Weights of a small GPT-style language model, trained from scratch on English Wikipedia.
Training: a variant of SOAP for these matrices, 7538 steps.
Each number is 128 + 32 x the weight over the matrix's rms, rounded and kept within 0 to 255. Layers, rows and columns count from 0. Numbers have three digits each.

# layer 3 MLP down (transposed), 256x64, rms 0.243, rows 177-255, columns 0-63
154142143150126119106116112108125125117092098148113159168087141092195064129183110093126101132120144172123148124114134110118140116073168103191087143144109121135128124144093111112154114129095084
152146134089153126115102094119188151111135098103117144113121117112146150180080195141105178171103129096116145139166097101170071161087150117163144108115171134122090116111112085166086104178072120
147145137148143143143089109165133125184094093138108169134114130160175129111178035092118119133120116107142148146134113142153157109103154140155141115165120149116161133136091128136130099147084101
030112008084141066096107139115102098119196134102137208123189123139113162151116215090102091117188125092073165119117128175122154203136155099113118122135172135118200196107119061174163135224118098
196150129088213184159135139057130045123107162115167164088108109109120119198068121123078152065167096140140075184103160084117146108059129106111153137090101169143132128150171101095150096118103132
133116088170121145158104117147108163122141104130150105134116109140083071163095159145213187128085109124128116114152116180124121176132199151118134137156182133156125125125132112103103110084183135
090131133114216118087118108146113173119137125103196146180080120158116160159014191173147114105141157167124147135198142064124138105152228134162178110147172108113137113149132135132154155125137113
158124135095131104070151141118130176092113115098153116146072167088119153141140153143143153096186165129129076115059119100087133099154174144142128116065067108081089108129147132152126080121129146
160118121126145092103097139161126171141145122164085166172118087133131125102147072106135114123100127135114116119094131143091130146083136176116095124156095173156125166146088138098133185090112131
131111190091092043122142122146145128100133123122147191086177185129133148082109144144127156136136214111207162187189149094098129125147093137140159071134147093130145088113142100115104100156114108
122136145180141101115117140111138139135153139139131150118168178109152148130133113106152096133090135127152131091126125094111109141078130129134117077172176119126197161157130148169171135089145079
149139135138112097126109087114116127142082090123109189139097100137179140116170070076112130131153084103104132162120094133111144077111139139116116122145123144126126105129116118132146105131095099
165141133166111107120139073140140136106124110125142102123124157131147114149146141067132095140124100193130081064136166105109133122133117132146072101121144087105166109180149130168131195090161150
151094114161108097141183155104098146136085155156184149146132159133129102132055139141179178153152115081136128129148160130145100146128161163128086062167131144122166147167120069133130173118104115
097144110113105161113097126155148135148117166160213157107176127121071105137100131179155156106096169106146115104155144164110151109124110164150106093123091096126128114134108142141127135145177086
145119178102188181114115159122092077118134136129074150099165107113130170182129139094096111146142129176137110112092209125153123104119153089120185138060127128101122088122036131134173130148104119
099109156118115101091067187019152123157187154239157081133120061133096071111129120186093146140125146053155146144137144199152059144126184137148180130131118107106119075167069104158133155083116090
138146146153120182114135110144133105124111136083133112119120106117164131139129122161117117133113105095137105145104143105112140122108165162144106118187165121118127139122124099126106135104091111
107119128145157160163080106167113120135086158139111135151116175113132138168128057131150102099102080140105125138103113135156186147181143113111082153119103061072132132160143144118145111154141117
176152143178151148163101124190255131171165153100089246065067129086170124188128126102146106130140186068156133111162109087099166161160169103137178051103126124082116146036157116111066000183119086
160127134148117142135081099169155134152096075143109112144064106119173078126183048114114138155148088132155103109134115111137150108130135121139116128178160096165102144113099142103123108136119075
155085150096155135176147105135066131143111115162127104202106112147145126184099086153164161099167139100095141148113148210137089148084157150119088160108140141118106174091121074121113115174147124
149126128101123117066127118117157108121112111164157150165146150145163186123073111173145182148148143069164169222136151110127133172121172115136149145108100131159165100082134128149105110149113157
145074138159109169121093152127118110132087156111148136120117116116127094075113076111133120116103096143131201164205142120141093159150092079131131106112113137130157123128114150135092143124106076
094075097084120029155142163112138100114176132082131160175138129174070166155103161128147109185141125090213157203117109185110046132202206108095126104088097119082049174183140141098080117207083182
124164106097129102098170186134147132145136127160092101179088116129078127143104174069138162124130164117126244146161150129168082061064155107110111179125173083114099066145100206161101096131119136
143187107133169166133170099120149126170117112075078169090130082144141058197119097105123093085236116103113083119144111099110142169141085122133049132146106111120153116155113113172118115076045170
138139136133129157126070103124128167166082112135134141143123120161146136109181122105146101086138104113159150147131121143132133119113121122127121105154130147128120128172134150167181101138114122
141132120140146112108117044153146113066115120148106085115097162119129080101168124104104128124140131108124156137111170112098106185187104164148110115111067140091098101188158134140117149131166088
108119075174149170189091148117141120162100130136113119164165103155148116195113130072136073117150119109089200163153092113146150104127159150157130141153111139110137161168104100152101149161155129
094070092156051120142127119131180123133116111066189123161127068133084076147091146154177125131132089168126163220114150138156189114135156078152146156170196152180098221106165147151050074134100137
157108188150117078083064181086156149114178132136105078159063185133117163113094142075164177145121105183112143145175096114073114126133000140155150124094126105115116138126142179105104172174128107
067112123104145130077122189118111183151175114135123125151172084133091147113135115065213119245174152124151148107110117150173162148121101153134084141238075075111135123172163158160059192073107157
146189149076149168137081159130089099128052105135117096124101172116132095139159133152146080106169112096124107188149133090096112118171097081152093169126085095121086090133108083193148134088120127
065090115107128175184108167100105119176151090100125123108117090108066157100118196085100097142141178171193143080125089118119078154078105147097136142133129192148136131067138148080149138185117179
138151143151148099148089072170149112192062118118120182136101108158174112117160089102103131099123088110139140150152133145112135063141138158147157142151118147110132114119090129132158105103088075
153118121121119092124118117132147127148069127118134163148158119095190143142180087133083163086152115137116129187117126124142128105118137145125149150145144126137112143115130118157138128128097156
164142113139160117119153149139109150087084116171103097120113128205128101124091165184173126121130170080124164155131052107094147131130197115082083100155106161124123079174114129161103119092149167
195177128105103014107159134158091157115237183157140137113132154130163089140062215157138160148101121191117159113191098095099103152105173163193132181147151115120105036156084097113118119104103097
115141153102125155155123121146126127098123146114133105091145159110101113145090145161140120170099157116096100143153113091103128154165076111132142118124150102119080137171096140146145161056151123
159175141123132150181083166146174142154116138121156154182134115126180095130187077116129149115123121129166170131131136127160166153156138135115152117141109125146134148131127146112146122128087117
098136124123079150160167107114105134062100113139101069118119160057125156156184125208056171184138141151074124119189165164142150089130230156103105174058106128111195127098125125123143170145129085
114210129105155187199128112063100104185056147169065101133171073117150145183107149147079109130105125136112073117135134156100102103163123189119097142063103107083155124106117120149165173112120132
178175100100132066082081125156095131134101141141094116174156120100127167101122125166143122137050162181120099127181109151139151138129090117057125136112160133171108126083118103165172211131134097
075178172109118078141108158119139091105105123082105145211134103099127105135067170104135049164101090170161164135124117128078017113110132083129052186140127081123092095169158125127123085115034155
127074098138112104102154151116065159171103097147146028151124126168120111126147118103173147123142136132095144158080105085130163145061206100052153078130104135111140101146132162113183089129164138
103126090123126155135167126127129115112111144105157145084151126140098121130146135099130151112157147144107106088060107165117172215159151097135078155086165106124086130088135118151161116125132149
146195123124173198180118137120118114114130106088034152082174143113144122179123108150122084084018136178119132134123123198125146094111109094142091149100170130142172105193160112165144141146156091
125053163118120127113099166077131134058111128153126196122122105121213152123096116107131136114177135112116141105117079174088147155110134080153064167146128132173121167137119131120095125132172140
137142165151151135167135101118142136112091117127112132140145114107177116099192062087125089080120127123090142122151127104143135113136122122157132176114109138118116137150095127142103096146132096
114123185133188146088110104121136123172144122094049101082125205118123141168161113134138091133118162159166128123135187107167174115198141088170130151079141107105189123096148171161104133116139136
153201114144191168087161109140112140125079105074039136116169136144116151182121114083061098094152160162092097114126171099143112130130137098114097130150124109124133111204175149164149133105170145
150132184129151088141160104082145077132121163084070105117134133126167100035111168114119110142111166132100105077107171115096088121096102099141101093122146138133103192145205164070071157118069181
189157097117139128148106144129141152098147140071089154101117095135117182186164152149111102159080116126129114175198127173120105075095148185101141140112102145137091046132082087135159080136100162
197140189147168139119078116105173152175110123095143132133118174120117143138144123116137126130189149122152127142113168129094144128146164116067145095136118127123188165142118126147105103192079075
190166143142100112062144159126145133208120113133165089089120128150129162167155146119105146128141128113131190166145137115183075059122127101066163107221124122134131139105092156147126113120119118
131108129100181126123105116105101108157097110124112103109148131140085138105129163133132109131148145180082143117154142109143092136130073110140172094142156099139130111147116160174130112096098123
135044156128080089069068125142117201186124120105112175139145117088062145155077140102137119132141058151161151175064134139144150087135114083119117099049139114068180156128132146149156106149164171
141138172148143143150090148133150121175149130078099172118116102140105086138099128148204159156089107125066116079138058115147135048110100107133145171160165128150112151137145103098073060150133138
128133107103110129176147149124092117115119107100121102146138135130190097143085147126122151092151135148167098142118090156113154114067149147125132074154109113180169141140136073175139157100121116
095130079129162175171154119217149145128135103094106112091085179200163124122113127064056147049210124153156104047121079152119168177183082101128121095163149142052131115075113169154089150112135190
137142099167109117093140092129118170150127124123137102154166081138153116093111146063106115147152117154129144123130112159105155118156114121117132153174134147147140093129106128166134127091106092
112060132194132223187087096155168120119117104110120084093117160130158084166111079113162109136080127157120124089096117133166162067166117092101153070065108094156128097062127101066155156125190050
133144190154089078117159176079124112118104113168104120133076122121099178057112126113144141156168175176090064143160118109057131122108126209047111136088145191181168120180137154112170170096145096
079099070142161074115160154116090156075085137110080134142172159220150091136074131119208130066115093095093188067102142155135151139114113129176133111142116191070128141168144054121138117119091077
115096130181110161155093138152114130116101113206154152140122141111104126121082151110145136107086108102131101119195166144086111130109153177107108099118130149165186127123062127081126132116180084
104120102128167135149139111137100122129047148088073089094148133152178077174162123121085105126106131181160085089170134146140141117055139118126041147115152169185094115161150083151139134084119117
099058092116146120093129168133149143102144153216111113121179138067075131095117157126134152171079118120152114105119053084105097084116109141179162179082074122186158122179015163184188146154075130
143138160128123122113138163141125137125199103099111076141139131143129118125149126140085129131157170130067124138149096067179169119149181077110158129136134196143125131115122140123142134080141132
101132097105120082106141110115146153223140118238138113130090107091119118102154137092136178142137166147152128100219150165096090167088096128155103108115140148072120159130192100178063099067087152
123174101096091111197136140161084085127118159142142103131123137124127062113122126135156106118147127123208168119127135090167121174148123119134107142171146120138161124099117143156173113122146140
162131121131104140129084134127128131130089090104096147125068114132171131096156088098139099104120088111145129162103131101108156098132150137153123105151098118134136155120111104100123110108075074
150143163090165152090143123076122154108125171164109126143106133112150161119096113102121113151143151120059138130105110130105094130160073167106087208148147113148120122129148064153150155123109158
123106113214099134108125127170175104194117066135123087103123081136118137151053113096107182127137097218109134127097160108174195175125105125103123157163129110144149137132163189108184167096175144
083099146164120147120129077132141131123105090174153074193186078095151129081145120158153128103112123162151109151186101114105097142170112105170156136174154115144176170118134104124069128091155198
041108046134204144113148132118139087165119150107118117174079129135095080089086091097165020116095119164158142099055125093174107152180107112179149175135054066103091144127163221071131154208133173
214143103183139106163112052083153107129130108164124089140056129136106096158150097064108148159117152124103166129130087164132128151089147149114140153165183165092102156109123146114133104125082159
147141112153109109121173145106148097062112162147211186063176083113165166074185147177096202125150080118125094122202088144102079155167134175094082139151134080080151091193178155096142160063094152
168110132129119141122118183120131115166072083179100132142169129116179119184156133126136137124156133115103131127094123107179142134147179141169159148202105148176115200128127139124110101161180130
# layer 3 MLP up, 256x64, rms 0.264, rows 178-255, columns 0-63
134119095148118116089118159159199114143134093118135154167147120167113146191064126153161191123086113164125109094103072054164160164091183054107114078138158113111126127153120060132145164115123098
097192170091132146124158141191179096154124134153164127115176177132070081132122119134084105156118132090152148109130087121133158172127140158128139132111150096154194110160117065103093120156161160
085133098148199142119124184130151093087106101132130064073060124159099140108119195113122137114098160152166121077091119178152122163125113136196159109108019143199073131106175115148131193158117130
100116062157105074139165138121086157121165086073149095101110136113114121095177051132070185134140151097099212112095050153169111110124105132181148140242133131126130137103112124194149134091101165
112143132126147089158150151122122196104134095097137083127148176108107139141143192175119142188113158073115070153132135088151122097138141096136152176126069156082157106132090123177106134105133142
101119159128151175118107113174084132167142152152124138072169165164143098130100102124119095112153162167124159110101141202054091119170113117124198119088115147111115144152120145142186083114152101
107126170101095157092174156079137099101125165119130116073127117114115147152178132146099131039103118122136148145185165069148102102166110115116055141106175116167127095117178096107129102109106132
142124108123180133146133130169111088170126110087166171120158168124113134160117117122170094109113171156144092087103095033156127122097087082113159113110075168126110159118139138110130129128159123
158122136177153150089126155207094116110168151219074116081138158105085200178081185110110119121117137181166119148084155168129093101115157136142141137043122101133082133102129154132127155078165107
100115113162106124106148123125131115163178144123136073147136123150148123110112136082119126128118128145096153085094136101091125100092115105151133168107156114135161161128106133114180113090162135
126117094141086152124130087139095059110122136141093162139154147087095162107135096099187162095154165150115072160110100129106074110142101117162117143125109106132153159117130128136093148098162156
109104147183107128112100109160165126140146117124101125142163073177135098160095147100157118108145131182115153055075121083136134107110122138116101099142162118116153088138152151100181163119158157
131104094175095128172165132065148133088103122127123162156082134164189097076159062115110193101133072125156098146174120101115084095143153102084181051136174168069135136200088084102142149103164106
083080133114083156131114126139201095146186165127077089111101123159092187104118158113079108121111147082188139090098149107170185130069150091101152101135161131107101154158145119117126120091127148
100139110142086073153143169150082138127106093098107072134115123116154118112141165200123124112118132158169122107115087184147102136115168151164109131155175120173164128084167091137120126216147129
132176124090107161146129138144136160086083099078058166084063126115154137190152142072177151092089147179093096050160107141120137162091132084141128128106201091146160157129172168109159066143106168
137128156145134091101150156128123131149135129148123136128128135106138150124160113112150145128127126118153125121137087146159140140122160118120129126142103139136134127112100146136155176143107117
073142088117153101209176071135147151161106141121128128071129143118142078174123162105088133137106163151138114105203142117118153063102072128163133119074150141095131132152156117143143149119135095
008153127116088108153136157047095166136152201102113122068123181059048108136124174090123157145102158130172115099198170168160130176121183146150064133173125119109125111059152178095036213112146178
145123090116121163132152137144099143138087137121132143080097156107074155165124159132131133148121083145091150121111118126112162107120175094162111128132187105121145105154164182146133168151178164
097135162127087139093110112108143146058144134125112122190154154121097100101194146166138173152127183066156139095110114144153116156114087075148114140136090087128109173149057121131124163157134130
133214105118140062134199146164158133071140098106124097086141130141137141191122133101144147113127127113126160124154145110157122110131150129162088157084103148203130151119208126120043055091094121
121082159146109187182141133120110097106123163089104123124182145087124159080096098127137133088111126121073160138142137080107130196144174087138149077109106105114137116174138148147115111155117091
055095127141172132151109211078106146063214196138116043222102147116103086149141129142111114158083175131141147149125205128082162065254255056071121097107159112129116128074142144108108123108067118
105057129096106093061171144151125191058103106178154126121130127124150172128093061113099129084166132160129161122158107174191145089120124175222152163118111116147129184134123119132102135160072123
051090132120183087178131128093085158096142176093103127144143094087156165083134048074082127096067155195086095158167105115109187154089121110162121120079143128092182076114198157133146162124131157
172144128184047113123139157177143092192151170128132110097099137106138109110146165157080116128112164147106139090151166129119126151144129136138118155119129145092122130132130097106131109135152121
161125142089093095137122112126124119131153084149114176102150132168117092121121162129137138185122106052134131089103171149233117167121119113150081148178111144117137103096176099104083131190092151
056139149082141201167162111106080095083127205145093143130161154107154110081183108157078077094104166097033155104201177087135107104138074102127149191122148161080133113161138128090144102160141115
134180121112153086081167083118059132166085138100140109139155097153174077147111206124192132112186159151094085131108135121113139153154113093143115140109197072090135086113143103161081107203098181
152121132096123138139170087135110164108074146108108125142139111118118122193182124145093166053120149132132092043185151090167172136119146074126117115123120141101138154138136124158143119141095174
128124138163139149115093077166100142068112092110130142069149134106083112134143129179163100125144110130065167120138108199191100202143092161063123134097047147150128176134159098194041154182154114
065113117097110145103105161090105161145121144168128139151156119138094160099124132164157073130162127117105099126136105165072141075141113083124141110140091118071082172072135086125126122154100117
123142136128129136119104103095131143165128112178112110145122159134146108073160087114185144108095108121110140147133125114110120044110095119132209128144150136084126139160057139092167134129149070
126097167176129097117114145128120098120173128175136105074181149122124086193125153179102158156103140143125074128134165131150094139155115129112152147147121133150124164157115142116113101137181172
126146127090167151135151140132118097102118150157115140146120102130128160176110185078149149127147146116153113114120138086132154136139045163150174098129103160121135129163106136135123149106097133
129108133126145153150149133069132169155152166191129160129149165153156094071130109132128114188142188050098158161137109146102109126172153113080147138125062173101109127149107143112128100135134142
143210143134155191153144183037162168143100136133088129144057125057143120068163171130164107085140120083219150086114165075205107124169126103109186136131086123060167181123152150138061098099078182
106165094096088126097163151094118149109118136047142109067125121171117125090114151146106163150119165154117097134170127092086151151146120076135118143153144177151140128128140146143093132074141130
145142180142106112164119185131108150133172185098180082192129116174169095133095123124138145110103065128143180131136123123125135111116110124082103103104091115110147099127131123096126133142146141
126077107143093196121065080118130115211138159072119120115144071131091067137088156145174104093140124136178150082125109165108146205138111130099166097134156169121136149189171147095132074179115113
124151126176138147097123077157157066081173143177077164185136150147078132088161164121112107129150165056112105189138128204119146116148121137106166127068083113090117116090117114104050134151152138
113145082047117130101121142096090175066131154119118157159155094077180134085141074149186129067109060107123122076233162139162113132094130097136166130167157137168131113133158069069066128180106138
036106085123145114115122100091126144103175108127110148050137076114146128063172132132000097107160181133117103096182142133153152190091106139122163106123135226110181120076113186162119127138101197
167142148143188160141111161159117109097102193127095130112158119112126101140065172150099164083108152083147144082142114140120117176145078144150151151063068161145100124141115094106067118131125140
179135124123106152141130172146122086130145082098105169066111050180116142116124099140150197160129134165153124137047082153166142189124144105107084108130140137162110133147134105117098133122114157
142148147154113115050149077079147166155125067112136116161161117143146139107117119095157151078148095131124067078105117048135140122145070140149120112134198098110212142099163159129130143159179097
080146142143103154142129073115098118122205128146165173123121070119143113091066122161155124163137141146092126053166073135118125143159079115177153119113090204133133128135171124087087064144139129
066092138138144143174146108122121077122189133070149122075142097153174134105121119161165104074113171169100182115163156127152145155136098107139137164121158154158088149110119151111119129129100145
084110119163121170204136142153128174056104121195151117163080128096127091154123182148134136061143112144133059123144126116113142178086116106164130078092128165084176151104154142141098115113159161
154075170141120108139124082159155188096147116140120149166164150062162129152160104075180121109178116129125061079100108076132122118074127149167114102117132155166111162163141085088128100209123110
145099120071053107166160117110152132115133124068119121128170132090160121140151192092104084115120153087098169089164121137134084164208148158132184167153133142126118144128162140124075119121165167
097114071188085153129055144160158163068117098182103164103118094123101151118193154110053178068173079157167130107087123151156085086151143141159112101138141183133132149114165098135183081139120102
124124128096131111116114187103165135140168141054144116087140113120132155170102082129106125084176101085142136138118154089168103127148090129145171136149101167135127163186149131186110107159103108
096129159152071103093117143176109099068144122088113166135115102158102115180085172165130111148127148176052098079090142139098169153080126135093115113102102115139124128128132140136119092184166195
059139134165086113125135186144101122174141135094134150126136092137120095162132130126133155132133082153130127128106140131134130148155142130137106091153130101132184055117126117132139158135165124
109183104154144128184224111111078073075173128167128118102124129093149090145157101202139137105144152151164131102157119164105116151120130143178136154111146112114096097096125067119106111166090126
119144101175139218065133121117124208088126146165107103169085168176093151149073163084154113093179101107136117141146122144169053139146147064112109158165154145140136196100147138150149113114080085
133126109130049142094113125100138163086139158106104172139184123121145115124127129106140179094162133103138104185151140171152151084140161158143155132125141150153127094165057111130129144102107101
146135108082099137172112093143128137043119083141129165148077135064106104142167186110145115169087155142107129121106200110175150113067164147177094164038097067162141150153233047052147121163117104
077180175129086141125132121102103146102130095125119121082150119135113127115167142090144129121111099146118144145157122164099153133097068170119116110131173113126169087117110115122101141089175110
125179182081152153084140140191104115108130141097116176135147074129046141155151183137123139115119107182107141158125111119116141156169120132087156072118170111138155117190124156156070144147115205
106142210088137117144157078085095165116076118140121146113149145081118084203181173112139097124157163110068101140211176100165115191128168127105138149047075108114118147136037130159112142192119122
113105143149163151083151210089153143049159081195092162109123181112147107151076138142104111161157109142138158111109130124103152141141110158127101175143129188144145069116189089011102170149187098
139102092153099032130148147153101135113119166126179110134093141148157134121150162135084128131115195047098100170107120170177129143177149132111146141069164114126118105070158068138183105132148129
138127199131133163154162174129148142100137103161156161112135124096135168109125140124101138121193140105168083149120151146107083121167140154126136107084130143129076075082131136175068080162115133
143069131143149171124090099148105176097162044135129146108125131143159170136083108131151162095155150137096120040109135111171120149104178118155164152127056168144120148124088083115180085148099140
096141161074088120133187141129087131090149119107096110150162143123125132137042113116088085161147156129141104073127149115139126152146138116113119134086143143159128116130129137126151165068108158
060077053153061092142140123071177137065113158114155189162117108135110119109146140102116170137118109138144130123211173139149090099091178108083078159166134163087176115155167104123074153147162125
132114161123143119113171146082114113124106089167118171099068106100150101108130097118057099116107128134114126117096157134165143094091117128115152114096101185136089154171143132127110110087131106
113148123111106131115154132163195161105115153109145094133111116155141146089107163122198132128148147156119114161102129179130121145158143109080146172113131040168161167114195109141181155114127074
093127137167151118143071108118125113145150085149119134126105175139145075144168193121089139152112193137134127187162122163125152078166119092109148081085102076093124136140105136186121120087148114
157070103112137181171159104086127090122138116158127168110101123112080122190091125120131131146134206093177105092123078115128118187208171151109128102129121173088118098151090147144095140152102138
187157136103153102106168165094130168149179135103109157142042139135151083166111111109075145130191078094143118100090163116133116103132161118081143133084127190077070071131135203154148136132120087
136117239096056037105128134075088167204014042103144124135151200105098141161153167093125146213194160118141092086063073150081164091073091111181146068126152140117140236092162148102129084229176044
106101126196087120095105114104129122151156099138120121201113176122143096066185079105150145113129165108087107075073153152158175131115221132102148107111163122121152138102138142120179096123125127
064148050131101190080059145113128140098102104110114095052074143103105165191186124136192155132109139111138119110083117222241121115103116120135171134145123117162163156084113121144119138182126217
121200130163156190133154090108089173151189175093158143136106121122106169141119125127106078096135134183145178155171120139114118137112123127099107130122119106111097104108151108165175155135109156